Each number is 500 + 25 x the weight over its row's rms, rounded and kept within 0 to 999. Layers, rows and columns count from 0. Numbers have three digits each. The size before them is the row's rms in percent of the matrix's.

# down: layer 4 MLP down (transposed), 640x320, rms 0.101, rows 477-576, columns 256-319
# up: layer 4 MLP up, 640x320, rms 0.0968, rows 478-577, columns 256-319
down477 106:500535478487500526467527489498509513520550466495500527470525500477472487542484477481513542532504508514516519518476503487515447525467463536541482502497543520489499508460515495461507495524503515
up478 108:470449504526511523534523496503497501511459483505471476515494529456501507495460494489496511477514484486499501492464532518503486521501439481484517518524508507538461517523495553464526501502515497
down478 108:522501482520538466511555526491517531516473554487514514495489465463519515508526480483474476537503462493479500501487508488491469480457507485498484486475525478473504475470470476520468455527456484
up479 105:513520503496502525543518485495477511472445510484505534531510494530539498508513492533523485520520458482485491494461498481510496492541475502498499488522467516571506524499487441491467442492501478
down479 097:497490504501532506529471513470516522464525466527504507498536503509476489494516493466506550508519494524476489524532492468538485482480532490464453495505516509506485534481546533481529505489497494
up480 096:541499507496539515483486523461500501523525516506514535527518442547502487516503483511474455522489487515498496497476469469491470453528494483466501463498561481512507523504518465455484531476469500
down480 095:478517510502537512482517480503478507470538504491535508506504528454504539541515503429520501517491473472467506506531511503495540445535520506528477512531472512539516485450491530480487465520521493
up481 091:532516504468499516509523506478488488488485494480500519504538501516469508497495529487517540542499496534509483538531482465490497504465498478509520452507490482519452542478516472506505488463476494
down481 101:523532508552524475523522497512480516478475507519489489509488516509471472484504455498521500483471519524560540456475504473518474520483525488465499471504478497496502520499537483537524516528539512
up482 096:538499464461494540505487508510477536508514505504503503539482507474487526517506491482493483520498507553504514474502490483515487495489498538457518490485519525488517501514426497505525521486508508
down482 096:530495524509464458505477507473561506475522499507533509452576545516487475514472468518527532497481480459500499514489502550476488545535508509540498530467543499480499507470515533452503484501516513
up483 108:481482490478500482488485460534555506507567494480510484492486495505495472540479495529501526513464564524458496480505489497525519479484472505515472503500523493496486472505497556476479452521529456
down483 104:477466502476486429524464409510533475484489484488485461520444543495507478491490489502514506526506508487471514531517502542528525488497517478471476482525463499525515507471468551472513516529472497
up484 097:510478515569463494525458454502473499501470493485480452509512499566504539552491510493516507455550558469510490501524527509502522528486467469527502489470511547519459468553474508465508495464540483
down484 091:521486532514535499486515548509523493475536488536502502478485494541486497501518490472461500495518503488471467497485512503509511510541525524508510504535474473513504538483504503507500488528506462
up485 118:487528499496502462488487514515508524513524509507516489501533525482495483529492505489488512528486503526473486486506458481520487482486462552506491565508502492472520498503567448503457499505465512
down485 123:501514495474478494527489510499515513506503514502529520509493507522501471486486471521501485478533528540499461446459497486492470520499492490505510498477491516464479484514508497440487448479513545
up486 095:526474518514526524473535517467490563469526435532510457516524518476451530529472493547519481501482533502545478516537483494472457523470542489509520560500483486510506502475537500504450503500500496
down486 100:488513489499505460517503517536468489506473521507502526525515497512505470488485522541448522478484514544489506482469572517491521450477451510466524482518529544524463458505496496469508517497484495
up487 102:539518475466501504492489468507479440527491479488483482528489509450500498515439514503530516531511487518490511541537484524519521494507472493508471485516495496541480469490499518471532493464536522
down487 092:500526513544476528493452446527508505478437493491541487506541535529486534518495483497501484451442506469486550515466463513490483513500472520500541564487484484457474507458473507569487513495515541
up488 105:512513478482486508545491490547470468533462478516478497504499478523531467518439536490537501482558504491513488529520505473489508526508467494532493472481532503517531477446505500519484478517487514
down488 119:472495505496457516530509476494483469510508507518485477500491489588453471516518538542516487503490519521522545456487475494493474515497460459562505458521546491496525509506483517505550482481507526
up489 103:515495441506542476486503511498511506498521482465551523507485491456518496469482500476490523481480517469510502542507518494518509506501509534500499542516486459522508528466501501506505492509521491
down489 113:519530476490500511516540485479484447494492477472512533486520470499531525496491506493501488514502508466499481486525516513504565489495480491500538508523532542482503510512521526500504499504483526
up490 099:504526552531446501535498515534511509501497491476523490490458495517518478526460502520489465523494495479497523472547483477464552480531516525502468510505483495495500480498509505500536530492478478
down490 097:450529494467499504535555499504484516553535496530491518486486505483498500486500498517516479504509518534526507521518540468503536469492491528511490509510505529510499554497491523514472439511513509
up491 109:490527493516516491495524521482480535485485503499542492539510472477499482501501495486463511538509475494539468520490491508495453496465496544534471516511524494493532453460482493480513473509513476
down491 097:486497527438507516538528519510500505509540499504533517482475492479526508452567481511524452498484522490501535487504515504533528504531516484483487471522508508495523541479509487461444511506550501
up492 095:516495522497503507501505468536487496492494485483534493506550491502466478521510517494545517509468399503500506477508450486457515495514516485492470504482507491492493497498504520476530516495465494
down492 092:511518512507486459506490512480491531476509466556470512452554521531550557503534483495508520495569544526480517496501493471482515456505531472540495515526473503490481478537496473523471469505483469
up493 119:490505544489456511490512493516505541460487481521489512492482499493506459528494528499508527457508525439473509545497487511485538529504519522484494515480513495503532510463516451518488493473465494
down493 110:541459510504466467465472424496526483483459481472488478515476531488511506503517542488490491476471512487504487528501504527504534505532542538515523486514533473486512496470494501543471483495462504
up494 098:455466481525493490511528463542495486517495493500520510463473466491489511504512505509549544508522505453502508495525467460495499470491506499524509506560525500471509510495531497520516521503532503
down494 096:470507496513531520534527511469499450500518501525491530499518515464505526526507537465517505475494509479561453505490521480543488487487523510532534507440490477504483491533520527556554472508546502
up495 097:477474522546509472511501518509517479497502537476516506450486528477482489514461476488477530500509485454542492508518519491518499508525519487459529498482505475518536489520561473463510459501476525
down495 094:488516511494475528528560484500492515524521476493479504506524504469565556505518483469436530496508548501483504508497484466520488478499510486502455515498487538542527494540538472484505486476494481
up496 082:546484565504486538523484468508462529477532481471459531505487535530466530491488532481492534552502516486534473493489527524532483495511505468483445480498536477468535483482494484488530522513463481
down496 094:507509540504532516506496518517463505478497546505504454483503525472474479487513498509551508522487509535490515477541477496494536493498507534504527481574507511521505476451458504450451538481517512
up497 115:523466529510501580518460463556522527498506491493503518498487471488486516527488487513503496486485514488492489517478471481483517535466537522487493517510521487484556511509541492475556522418503550
down497 103:529543504502497482497503474490488515525448474500523465495510519480488505539513481518511503448463530516486472509535488495498509501520505535519465493516482466523477494515476497522556492467530518
up498 096:516467504511524485570487519499500487448516520488517523491519515503476519537521493531518537459512488505506509481517532521473457532449484511509566479558485472480530439483508543506517550547534499
down498 092:530549475490454458497522485464461526508463452486485494545498501456489539522498500488506539528460487495491497512516536503439509509481532500507507542461506488461493506516459508546462487487553499
up499 083:532497471514506509531487505520483472447478484478526520496533478495475531496550491525490501497515468488558458498504516501480513509483513484502466551506542478506435492467535525503497484520470489
down499 079:493520509520583480471493494461486490519542515496511520480477509479506450500532518511513508529520556489463529550489500480456472520508472538500476479456466458517448484526519495489526500490555511
up500 091:527505464539485520501473479460493476478479512494502522563501484500498507462519504498497502518483484527523521507526495466529495500500444459492489547507498525516475524505484473449508487472483462
down500 090:461508501489492523519519523522472540512485482488503437489480517468477506524493500492531521512504493542503495495501496492512499515523530498499516522477487477511506505501515496487476513532518488
up501 094:501510504563526510508484526514457491508517457489528535518525531478510507516542513542473542503523543504508514510494404476483484507487543519487510528507518456462490523519526509493519484479534501
down501 096:470471467530511502533498516541443503497527529483494489503490521484502522512493478528506509567535488479481478443520526535517546477539496506507502497528510449523542500496471471480486463519477533
up502 097:496526489523449492539494545523512486526500468501495506510489501478516503496489492508538455437516481502497513500479504540545498483525546549512505473533508494531501545524497499494515488467508518
down502 094:525485498502499495516488460521492503496527522482479436476511496480518519456545498510484542531466503479540513559481508498510485480501542492541528489536517455533471481485512519501510450495474461
up503 112:512513478535446466499521506518487522502504474529513508491495497451516449495490484499467502524519543549503527534470458474500480458545503482481471496501478491497478516532522457536494506505536496
down503 098:510475502465515520499513560485433549480530501493544485516489488510539504476507463453529503542522461511499468487520503460510515412496532524501468568505540532507490506494508540474466517500483522
up504 097:468507512453495534496469518507505537489507481534483466582503459527500471519499514486492467509505524508460498540487449480537516531509518528514483526555484456510512507492467520512468518477544474
down504 102:517486512503545469481517520516475473504479506511504483436502501520515551489483456500478510463516516511467519516510479468461448561475506451503498483508552510540507504538505495531508508505522480
up505 118:455515535504481490511520488503477515514539521505527480508490479515476473557506483494479517483523560496521441517490496488504566466489511540482464503465474537555487496500500478459453508477514525
down505 112:500496532472500476491510482498472512500545529490478505486447491511485478469484528490482476527457523505476470519499501494475543495485475511518530511491495497513492480489478523507518491462519529
up506 100:532488502499494493533491513523484500498510493523480497489517476498489507498478495523537529523506460536511494481455498527521510465560502486531479531516518481517517525492486509478477496483482466
down506 096:501543517504490502489489523507519457504513480442529511515488516495458519515469534503447511486504467500491505472484490478487508478461540453523510503522487482501480511530495548479515489466497508
up507 087:506528516498471455515531438528471484497535513499504480483516431559487490510548510481515484502480505487472481523538521513499486430469488502484503479518490521516581539482453486494500448520477470
down507 090:534513474501551526515506522468498466490518463549457469517506513485521452475474462473507515472565477532527495486488550491500508475524576515503464530471533480534481505505500516508521486484510511
up508 095:531493479495522439514476519478462490501515471527508520534522473511509463533520512501510480496470494474489537481567510525489497481462514491463515501504494510511477493521509545465548500483512480
down508 111:529518505509537487504526459519475469472483549489534539541489508525527540492481500518476471465476473521483462440471509546589526447519478528508492465473508524538507459566479477538523532538496504
up509 106:482524489525523546508512498534525542487499522509493459523517485471492503488471501510544523493471478484518499521509450453533466508512482518514488517487480542500451477486492525475491503499482472
down509 102:523540463517507485506466487436509471470496552515457453456477521517495480504490485501412505514542502501489491510518510500515518553495500503459452507547506499474530490454516539496548544510480523
up510 082:504486501495527460535513515544526509507511506461464501521500555481487504514501506498483525476463482511537529520475478476506506499505483536505482473509519554473471471489481483509501490465532515
down510 083:519523529484536515503522503453487493518534526528474525501480520493521500495490479488494495451492516540533482481460539483498535482520571488475481525462515493515487515512468499459488492444500497
up511 100:511459526537476475502509477488463533510467520483542525512526501488499485523506450499502493501450483502513479502502477475466501531469488495500524520497493540505470539482486465482449520506492532
down511 105:481476492539518465483492503500474538562513497445474494498527502532464516512452504506509475502509477474511455471495541490566509487469494502541531483505504465515496487494520498523523492519531488
up512 102:518416485543503494490468517497534491472477524522529471474531487497506557523511514511463504510484509485523488510517511508477483507540509546459502486494508541498488500481531495546546542506477486
down512 113:557459491495515533535495490515518485466487523518483526482535488473486467512507494537473494529492504533529501482507565501448502441480486489498479491452469503480474511480514519490493514486493484
up513 096:492559461507482520511500456495473515493487519563460473479515521507509536503529462550550516526473517485489467507458509460486474541473465509490515513507542499438518513484493472513506521502515512
down513 099:510500520547510510492486518520492488470496524490500489501516437497510463476498509455442491503523500534521502514580466512511541496566492525540453546475489528545465515478473527541460521509476483
up514 099:500471520533474513541491524529526506487478498521491525482475511491493527526496515518499492463515476439502480500568487481494483511517474520522506507492499459537494497474512503513505478521520513
down514 097:448527476500570524496552533460502493520479519517497522475506507506489544530496483469468479503444501464501529514463510506519524454495535443493492482556545525483507565503532442458510520528474487
up515 108:481467494521510500502494542511480458457503555493479509466500477514460493517522508486486519500510542450512476500520474516487524517508506561548493485536458512503481440427499488480550493482563531
down515 103:504449490467503525463448519464505451533445523480529502540483476536507520490477483517436468500464493510554530476512547489528519540498465502502467496488500470478487490476495520493512465508505571
up516 103:481471473505521462546476482466527513525521499460476480488511512518469475490500488492554469516479518498479508468514476481504544525496503483489515493548490492523507493493490568514471498506529520
down516 107:509518523497459544541510546511490485466513527482520550518525517514528501516508517510546486490487537522494534536551467507508534518480509489478464522494516511476516482498494466489513507517476491
up517 100:475457484484508542516513541483479485439472477534497486485554490497521491501544502522548553483471460458464485529488483528486488472480510516494507483490501485499485478523519499504509477461519501
down517 101:502542464481419467489536491465481515510483481500486494503480544547477468491451496506512469511500497479519482463479477496531482533472506438495494546528464502460485524494462537519516497464481499
up518 090:501479473513514482495552494488469524494486484468455529469494488505491544490504531515556526482465513499534529489523505536511489505492498489465540509511517489469484483507489472467491480479478518
down518 089:547423525506491477509464498518522465491507515486517504484498494501470457494491498478465466482551491490489495509469498472504514496500518531521514454511482505518511497482530516485496506518503493
up519 111:531507506464497480489546483521534517505467504485477462495462458469537481509568555534494460480516461509505505502441531480484492504499484514492511505477458495481475490485512494501501514502430513
down519 114:518469505529499489522467483525539539541496497505538512518503519481538489521475548491473507526467456490523493541551541504539532563513521486559459564496476487513527510485461492534522433482463472
up520 095:490504501518527517471451500497494511543524467504497528462560524493489546490512521492553492469526500543493487518467450517504474490527538476553475517519520485505492529521515519472500532497506472
down520 094:504516477498476478519523550528489472536523508493503499471493512488491512517516511493463533481442486469522453506523531533540522488460501532466482540503487477526499460491455538504557548508509532
up521 108:497520509488488528518497495470515477517543532484585493515527509483496536467480496533520499528500457479518510468495483530515481470485513533483512483473471482506523510500480518480490505481444513
down521 099:485536498464480523464501514511514459481545494449592492520513452471495542517500477512557502477511529474494477497472484549541486513489475522536522521519525504494503477489514474487477452553472490
up522 114:492503509521443487499537567493465530518509512500509462507471502531461457454534509524499504520502501465510530511516491498522544472547520470449501454494498476508515484536540545492462533517522525
down522 105:538520446505543558538526552508529510489523477543502511462498514479489494496505516469501530558551514487507517488467554509505481516495511504495511441529526494539529522499477509515488510517516504
up523 096:492455497513529506464508477527471516465471481527486508504443514537529531483516505461499476484493495505517475443514477517559487526493483524514476483462474483510513504483473525518490496525461461
down523 094:512512493486494505481492572535498553476545509495488500483439527532439484528515476524504482484491484482498445527524508488475501514457510540505482486517459493473540469544534500504461505500526506
up524 101:495503510498463436520541502531483455524477500453527500506456448479525486552466490581486528477514478525525477505484503466510517491478514479499510459527487557524506524490469454490517491491494483
down524 100:498492498548486481467499460531530478539498467509512524462493534465544493504502513531495511463504500466446522507494528509505523471462537466499461530475465532507530494462490473499520504483470500
up525 097:499474431477505514531468512511453469532483508512476478431488479501526513523516512501488500502483513520537471524519449473535524541519506532503497468530540484529522519495513482512498496506526489
down525 096:515509545517497443509511484450528493453507511506547514510535465503496472508536547489522492481482517489515506455458500518500496499529472520499496512466481506502505495495558481483474452452486488
up526 091:477503534535537513466477488531463517490475468459501509511533540454489509487522493484501465479512491514482485506490484533561469476511512475462530510483494502521542502477503469500531483539511493
down526 090:539496472458539476527532514445518480481529483538477511488477472519525494482443510546473540508485479527529496516509567492459490497534476495558474508526504507468505522481464494547485490485544493
up527 092:541507468526503489500505525491507485508489510528468538521451502472537497545511495507537468473515485488512521456529538455554521500510487468496500526549481506491467492504518526493507517493509503
down527 099:514467500489523497495508494498548492497555483513507457480532492500476506506508513489512546500486520493504465518475480507528507486503525479519459496482513502505516478555517542498464524513518532
up528 112:477512515478461490503539503494494521504480534531529550538515536500546524500541500511485484550537474478463473448511476520494499477491520467531544459448509530539499461518496450492473503522492506
down528 084:527530494487505514514492451518503512501494480495475439478514518495462525494471453488500512473457490528492540494503477470492505442502501530510473522525501485513512556532462553510550517495561475
up529 104:469541471566516479505494493535450550502479479563485549490441491542499532522523480459503496511475475521491515507524458498514525462478467483517520472548515542509526498530489514489498537454459483
down529 106:493479459475515468486492548525476506504503521515534521524481464458524498447499496501505491480505531528504506471474498493519481486499514473482495532539537567493537484507464530478502499523490479
up530 091:490550521497486529465504464486531488519457514504484531517534513518455518505542540511510502503497517486492490441542462528465498484474486481525525486501488472549463491513528477512514492501480513
down530 099:479437504491511482494493537478455459496456478481519502503491508499512441544464483501519502519528476486503496541446529478500523560485476527504522472516512486456507440520513473498542521508503498
up531 097:459521493503477530444515531500495531542486541513526528485543510483487507485565542476520475478537515507548494448493462532529482514485493489512469517485456477468479463489483477518521513496488479
down531 096:510511526446515502525469472486515486515523494473536491485475543472513500515449494493515535506522519498486464595493502483488485501501515489489499507491521512497497494502533503507454483489485528
up532 080:529470487459533532483504488469512569464482483510477541503528529556446514471477522492458513493465510505496496488492535474531487491495502499495462498524523497517479436503497484494509495459461539
down532 081:482467490539474507505525520503481488519505539531522494470487478463511459497503502532565488548519467482551511475445501470477522487491494526510505480467506453489532466476520489488505496472531461
up533 091:503476510514504533520510518450501500483499476508474523476509510438489542484461498562496483471492516497492503497475517467510495497484500533544504520465501481512463479490500546473545534467549489
down533 096:517496477495528476488462484485492547485485530536506495479490507461531465526546521477544466527490448552482528467511469495456485480488532487454509480482516525524485465542517495505492501530475531
up534 104:516509452522489484485541479456481460524502502520534495507468454555512515515504499504496489464521515465510474482462487474474526514530530494473497493488492550543545474445497482462485522473479492
down534 101:478486500524471514505507499540459513514453465487486498477517548525500475498481490548480500523491445467488476521468522518466475518494540554514465462509514455492506476489481542513538501505498490
up535 104:567545541481500499487467496479447511500509493479521494502513490531526508522481490473486480556441468492483545506519486503492523510484507512473494503523516486491483477524486473454538480542495503
down535 105:486486494459495480526500489490502473504513476542482507501518486494458491526509536493550482493519442512466490525516464499488526509487462507484500498529530492468541478499491531503551525491525468
up536 106:477501499497470497485525485482508493503490522505495459480469532550524474481482530448500510504511478475503449488480529483512492522489520446477476494502483523490495474477501502483485499545534517
down536 106:524470485489537520491504512539467494468495463526484474526515522481534501505479548455519483508502511540531453546477534473492527541496462495497496482502556485544513534524495474496529479470519513
up537 108:533454480550508511534472508529461480458522503530491493507567531551506507542505510468507502478522488470528496500475481523497471560445518523505508490555476490515546514525517472440481498483501494
down537 111:496471491513482522560479559493512507531516507491497521517491563493482504470498469500520476479524485586459518515508494495534493535482477477528490531511491508504469485502507502501529539469535509
up538 099:444481508492446501541458570473451521515511472511482500497500480534551456489517479497503533484484519496536474506532504513495513499491517477534531485546548518500511543471520480513481510508436460
down538 094:522471461442530541486519499495495471472540499484520451501511492454533495521497516493546504503464547500511498538516509475499499486493483506476532513500534514477530502507449491516481474487464512
up539 091:509505494494519484497481485508463523551524444477473466498509542484425486523523515549512512488507501492550505499503516512522544501509479543524460514496498487495446465543502481535508509474497483
down539 082:518536510483497484498486495459508472475518490490485513482467489520465459500492483480491493504478449512512482488551510499498475472492484492497487498563520482514491470518468515546516488467496446
up540 110:450494500542490488463517500509414487515487491479507504504475488520505530482493553461504502494543473484532489505534519448480530483487484515521466460524509483526545489515532514499471486519545526
down540 110:548505509520534513496467523478511487502494475487445545445526519496483484475531535474501470513480504504499528507510519458524540535493469499504505480507498486529476518496535512492532478459518542
up541 108:468514556526490493525488505536518488421483505506494526499511501483475474534512473478473448454462535456502467477475508490495478495518503533461513507535488503521478508487561472488498499473491563
down541 112:518519495573479517454512501519471470476516516477538495486426490485519526480494487534504461485460497467525517488532446510453444509497531507486510473473539471492511494496490510477446500496483528
up542 092:476534522512519526516474516478498474453541495488466505499525543512502500536516525500494524539481536490474488508473462469500520501486512549501479488505492471513462520490492524506504523505505524
down542 096:513462508480485479502475510519496522518488480514545515493483486448493544466512525514512473486512494500536508472507520516504490479471507470497516523475481557463567482472493495469488477488521499
up543 090:505530483525437514516521526488475519534464463476491480519495501469510512500511513497527469472540478542480511516479496529490511455519535483502496514474484496499501489486502486499495487491531490
down543 085:524492457490504528530539489533544503449484508493512495504527484495506489510530483521492502506508495516519537494506497518475516500503500546422502502578540478476484506514536515519471486514497528
up544 107:510499517453483493479451457486509488519530478496476510538526482503471484528513498527488489479558505483486498453500457528464507490518517502497543536529473491563538454503569486481532505505510503
down544 100:481525528501479479495465497517493461484490457508498485499445543553500470510477500484503500503514492528522461523546492506499525453537495496514540486514505520507477508469511499479500504494518543
up545 113:490552501472491513529485474510498532561436510485488486500518515448509496494516503508505489516531485493507477492508534492479482480513468519479498537535513506551480503505486444490500486458510534
down545 119:479520511494501533504545461522506478460442475478481516528513518459530484508491485516505505512513511493468528464472504492521472523474486495540525481487486478538477505471553504482545484519429551
up546 093:542502526501534476515509456476495472460486490538515496463510469550507495501529472489498476498496507554482490480468517523479493528510524475474536460510526472489510494472483450521516499524505496
down546 099:475499501492482539523480494490546446497462487464553485520483521418532498547451561495518535498456515518492502500504513531460528481522484550554503514474477533488508461496522502458458490521524514
up547 117:498446521490519490468473506476500496479503501510484511495482485483492475545520527476449495472476502483507481492523510532481528508471515515488518493514507548538469492469487444534474509457489490
down547 122:541537515502497509520503488475525487519511530491508479515500471494473497505536490501488486417522531479513545508503500493521519487481496505496476489508521538526527487489504471502467532515499467
up548 106:462496484445478501491481548526511520518497442517483547484512503471483511477458483491494503510513502525477475492557461521487492477484528455460523497478542485463510500466488501507501546513520534
down548 098:494464466508497485523497516501473501505496485536500500497510503527500547548509453487521534490477496473506492513527521475487498536495486539494485517493515476503501481481483519500509460498490490
up549 113:448526480536491512508495488440471465497510542492476491540459541529518459484488514500525507526496539522491539496473516458472525490459519450451521482500507515509539457504469492549493518512478515
down549 109:483526511485523516525511547494514513513496515518506536524485509558495513436470487519481483482516498453517507462480522518526488537489500492488527492490497539482518476498494515482471534498455500
up550 123:518471507524487497486494473497490535507514501510495453500474457504508544519520492536543486511535503492514535488524484504536527490505499511494506531499504499545494468493528551527492525474500496
down550 132:521465497490474477473488425526518504540497501508466493497459454501522515529532534497498476489547481474541494473492498523529487498491489475517487524530500495513474497489518538503503505488462492
up551 095:485494428502494486527518497471477496480523502546504508511518485460489479467481524544488489541532562477512471513485521442513534530512505522481505499467529483500562513535463491529507488520529498
down551 099:507488523544518539496477488509493556478512501490546455522466507512517511530529465457490533508448458540500541498513437488529461469561552535553465516506479506509504505506527496488500508499457517
up552 109:492446474456508508524530495482484519482497527509490508482450480481487499486519506484472478502507513498486433513507482515513521486537515523516487485479410519527494484550525474492507534484508481
down552 121:456493482530490506504522527508488434483508503462478499495508450499519492488502513477530527472533492508509521505513476539451510565518507533488483472532515503486504544478502469526502501518473464
up553 105:528481470536467506517525485505474462448506518511526507522520509504517501497465493519527490479515472493503494508508453505543520523485487544523492552478503548515482559507507501531519470474498499
down553 102:469491470465467551499509487481482526484542477492522533518494507480525536527523515487555507512507564511532509519490477498514454479504590533501515518522518496496501505493487451538482461497517495
up554 096:538493480490522479503476511534503533507507481496540487470542536458540493476492491475512489463495467481495438494510479527533514551500513501506465490500525511519535502522508484514560520522512502
down554 094:460481514516451516477469549491493484495503525480537479521452456502489519473489497538453491526514509506503526504466534470482493484497481507490528518502543508468525505515515510536481467471507513
up555 095:478503549508505508483499454512500507486483512477516491508477443532520521533489485496504498526482522495493480480513495559512489496503506485504476486530503551516492528513551483439492522505515523
down555 092:489528489491516485494531536471518518494482524501445513512457459480507477495537509497479519505471506487506568518538490525495509514506461482492477535496500484465527508516542486518464494503530483
up556 096:515519483499514497506496526499492511521479501493511546522536487517474521466511511487516456467508472493499522515551504483484502512532507478509497482506492502475547511481513508477494499453482476
down556 095:511496527463496504478508540504513474502521481509520546476511504502503507490490456564518504481487510473532472529460547505502488482514545495494477508529477517473457521555521522446510469498490502
up557 100:497534519488549519493470479478502492501481477533474538502489515508500519472511515505528491517474523476535528512525507466512490470499482509530540537491542518523504448503499518509505478496467494
down557 097:501458540526474519466509557483482498498509440502524519517539499493488459519496473490498520553472480477463475490465526553475498480515481484536515500519478468500539502512524514456526504461492464
up558 100:504484509495543526479490513476510524491504461550505479504509534500476502507543500521506499496563485508510509512510482483449521472508473493530494466465533472496486511479506539459517462472480474
down558 101:511468495506500511508485504488527472500499441540492536519523510507518530486524489533514470472551523450474490516487499494510461514518520510504496457493430510520522519515535467500504456471490459
up559 103:502502472509487533483495502472500511549490478454466489520517468499493494457465502512509507449507513476563517542481500496490481535535504518474504493465507491501491481491469502498529486480531525
down559 106:507464507493490485517502470508483482488500513494536512501506477522494492501513523555499519483457527482533483434493539529514488510464507500495541528463491519463492490503471497517484537456487473
up560 090:465478488504490506534458511486496493454549477528488532525505464494469490517481511479521484515527476467487483511508458564466493498504513548506497492515511512466459554495536485503489492447500497
down560 093:526532497555507496459497510523515497529494483481507486529515528479548507479508494536513492457527481560495530479455510428523553458486488497495486489499485477509487457501441520492471493543465480
up561 106:483462521508511506527477504466540539593522509517491468546520458492508520508532503519490491469520507480543508485476490487484477508501499468526496515475510496495507493462426505485466486478551478
down561 098:498537501493498530503528518509508496470472493497499509508496499453446536510496498500474492504520532493502523494539508485485490502464502499505472492507480484572509506523515511534501492482510499
up562 104:533494489494500510520542488503546520475460492500477447546472476533477497506459520512510489487498508489497527508503495499525529492518493513486447538480505489541511519509497470508529474485489546
down562 109:514481463524527506465476480537498491457515513473519482518461490479510465463460480518533499529502473455472494516496503539512479603498505506502477521527505484487525501464524492472472484505480501
up563 105:528490455496476449469520505474469499530492511523520519474500568469521456518506500524516493495540495461537505508450533508524509509477518526480511463445450489531509495489503490484501506462495511
down563 100:489482499503499478522521513488461474502469499501522523521455503535527533521478508507507476488522506508466495491525473501483493502489521515503536548473520487452502492544534516472583518530521504
up564 089:474529510489495493498486474500523530447531480532442510472468502488488478462492501547501472516528515483515477496469484516533447489517492478485513523521497474508517481482464476508465480465472511
down564 101:507529487500529461504486508456538550518495507504485535494516517500496504467489483520484503511506535495508442477501506476475473462502497481463466460492506489512479503509477477547490490505500467
up565 103:504512531489538519556501535492491516473461468482482512487528517526513465501486531488522502494501513486488518451485466526574467498443539528453519511494512496538505508508509487537524517526513497
down565 100:522480523504476483446484478510475528541499519486520506538439481489524531533502492469492479498542485495473493543522467497471521480543522493531467497478505511475496543466478478469524502517479508
up566 107:479534544443464488507540541530493513504465469451520521493477536520485502535452484557559487483507485507508514485497513526512531525488498506525490500507518522509513481496472529494486448546480473
down566 099:504452526497533526522456479500496475466501513528521501520508485501527508478538500508540500483538499504460516516521452448531498489490519486499515532475466483510480507505503533481515494516520462
up567 103:488507525509529526449457475474493538481503523452515526537499494479494563459488502508504523526497482507440497493518497504497557485537502482486502492490473505490513513520454452496521553500457467
down567 107:525526507484491505525487477473509538503510497522526518469491506498474498508505514514494476516499478522490491512509475485478510534456518493471504500460531536472564492517491503495514499492457503
up568 140:541501565526485492481484479487513522516512552509512485549510482499482470524481474513481516501499453498514508503495506514442517497498505487521469505498513482485537496507520542483521508496496498
down568 113:499511508487513509520490498502500580496521503493483511540491473520519469526524491506509501477466463526476489510441451485532519516527509511495463511463506554483512484513520538483498479530527490
up569 101:543479509498481449496503503473504507485482494479512464531487542522506536518500448457488443453488513490503493510488480489498470512466496500497511511532507476510490503460483510515547498508511496
down569 099:482491495507527476533438494516520483502502476517490504423492484494489433516506530473460498489534488537507507459481522505514533521534478512486510464502499514490514508537523503516432491495478505
up570 114:456504459526484506510468453451484516493506514492488508529480479483506475475466507508488547513494491475510486466496526495505549508505500530497483514516543533494503547477503531481487481480501513
down570 096:497528536546487489513512446515490530537498538512493464525494516434535503492504506458524524464481475534489513487533486488498485417551483541501497514499505486516513537508495469551489534489503486
up571 099:505486488492483483469525524461480467457527505503481500490487437488503457487500501487498549483510547506514532514510498492437484515495462493531500434457548535464500503524529440510496508468459535
down571 111:535493524521500503501520476518505477495469481489479470483498492516502516544534505513508435523485548497473484483459448525504465485533515529529508514496499474517493484513487496467499472484517474
up572 091:500493510482504522517492548515495511534555485448476458481476489504475513526518494522526477493489500479507479527450474513505524510526490505492488516527450538500522489518514483490496500552489493
down572 098:527544478473478510470486489539482466524481497503525526508494500485514494519431510486464477530499470499526468490516570503481526505488570491482505501483464520536488502517487508462475495495468488
up573 095:489488483452488485507521513509471528522478512515495524457555509527495441483502541530490480521480474482452474533515495477480465470516512495542526512504496531469499496474526502470517506497473539
down573 100:536493520471519492464541527494486498505482539447532469504516515477521480520470505551503480515482519497475467475543503493494465491505494528521505463501487511494527493511527487502508479521464511
up574 091:524514484518511491508518500501533535530498521476461527456515552499503472436517479494505493487484487529527490490527493493482535490460530506469505493512458528481494430496485475518501549515533492
down574 097:452521459499491483486517464489463530502487505492500477505492499527509535508508494521525475482494508508466490478485530513555468471514534488490504513468494479540537522505488513474480443495494471
up575 099:449462471505487514488503481482505487499490483475515511502472501500484515470434511492548492468498484473502522461472496530499538508502480530509488500545501496452569559523517492473506498472498524
down575 091:457464530480506493501486486493530529443503481514504423548493465501480541468511501501532478474476498505473482505535468525479468493493493497482518546538438495527498500491507538514510545507505512
up576 100:480480472561528533457509480536470488481493447532499513499522497470504504524507485525504537476502511516453452497508503504484495466491478513470492514523487495529512546486469511518546487502494515
down576 108:506529525514494494508492504488480495487543489507503456545485482514498500439503518462524492523480505522528462484519465502524492509535509503494531497473515497472470549509512506498484502471506503
up577 100:500514478480500477464536520463530484471466505495491505506510510495523474491489514479530505489535511474516508533503503510501489500495528482544488502496517510503520572504478479504483486513483455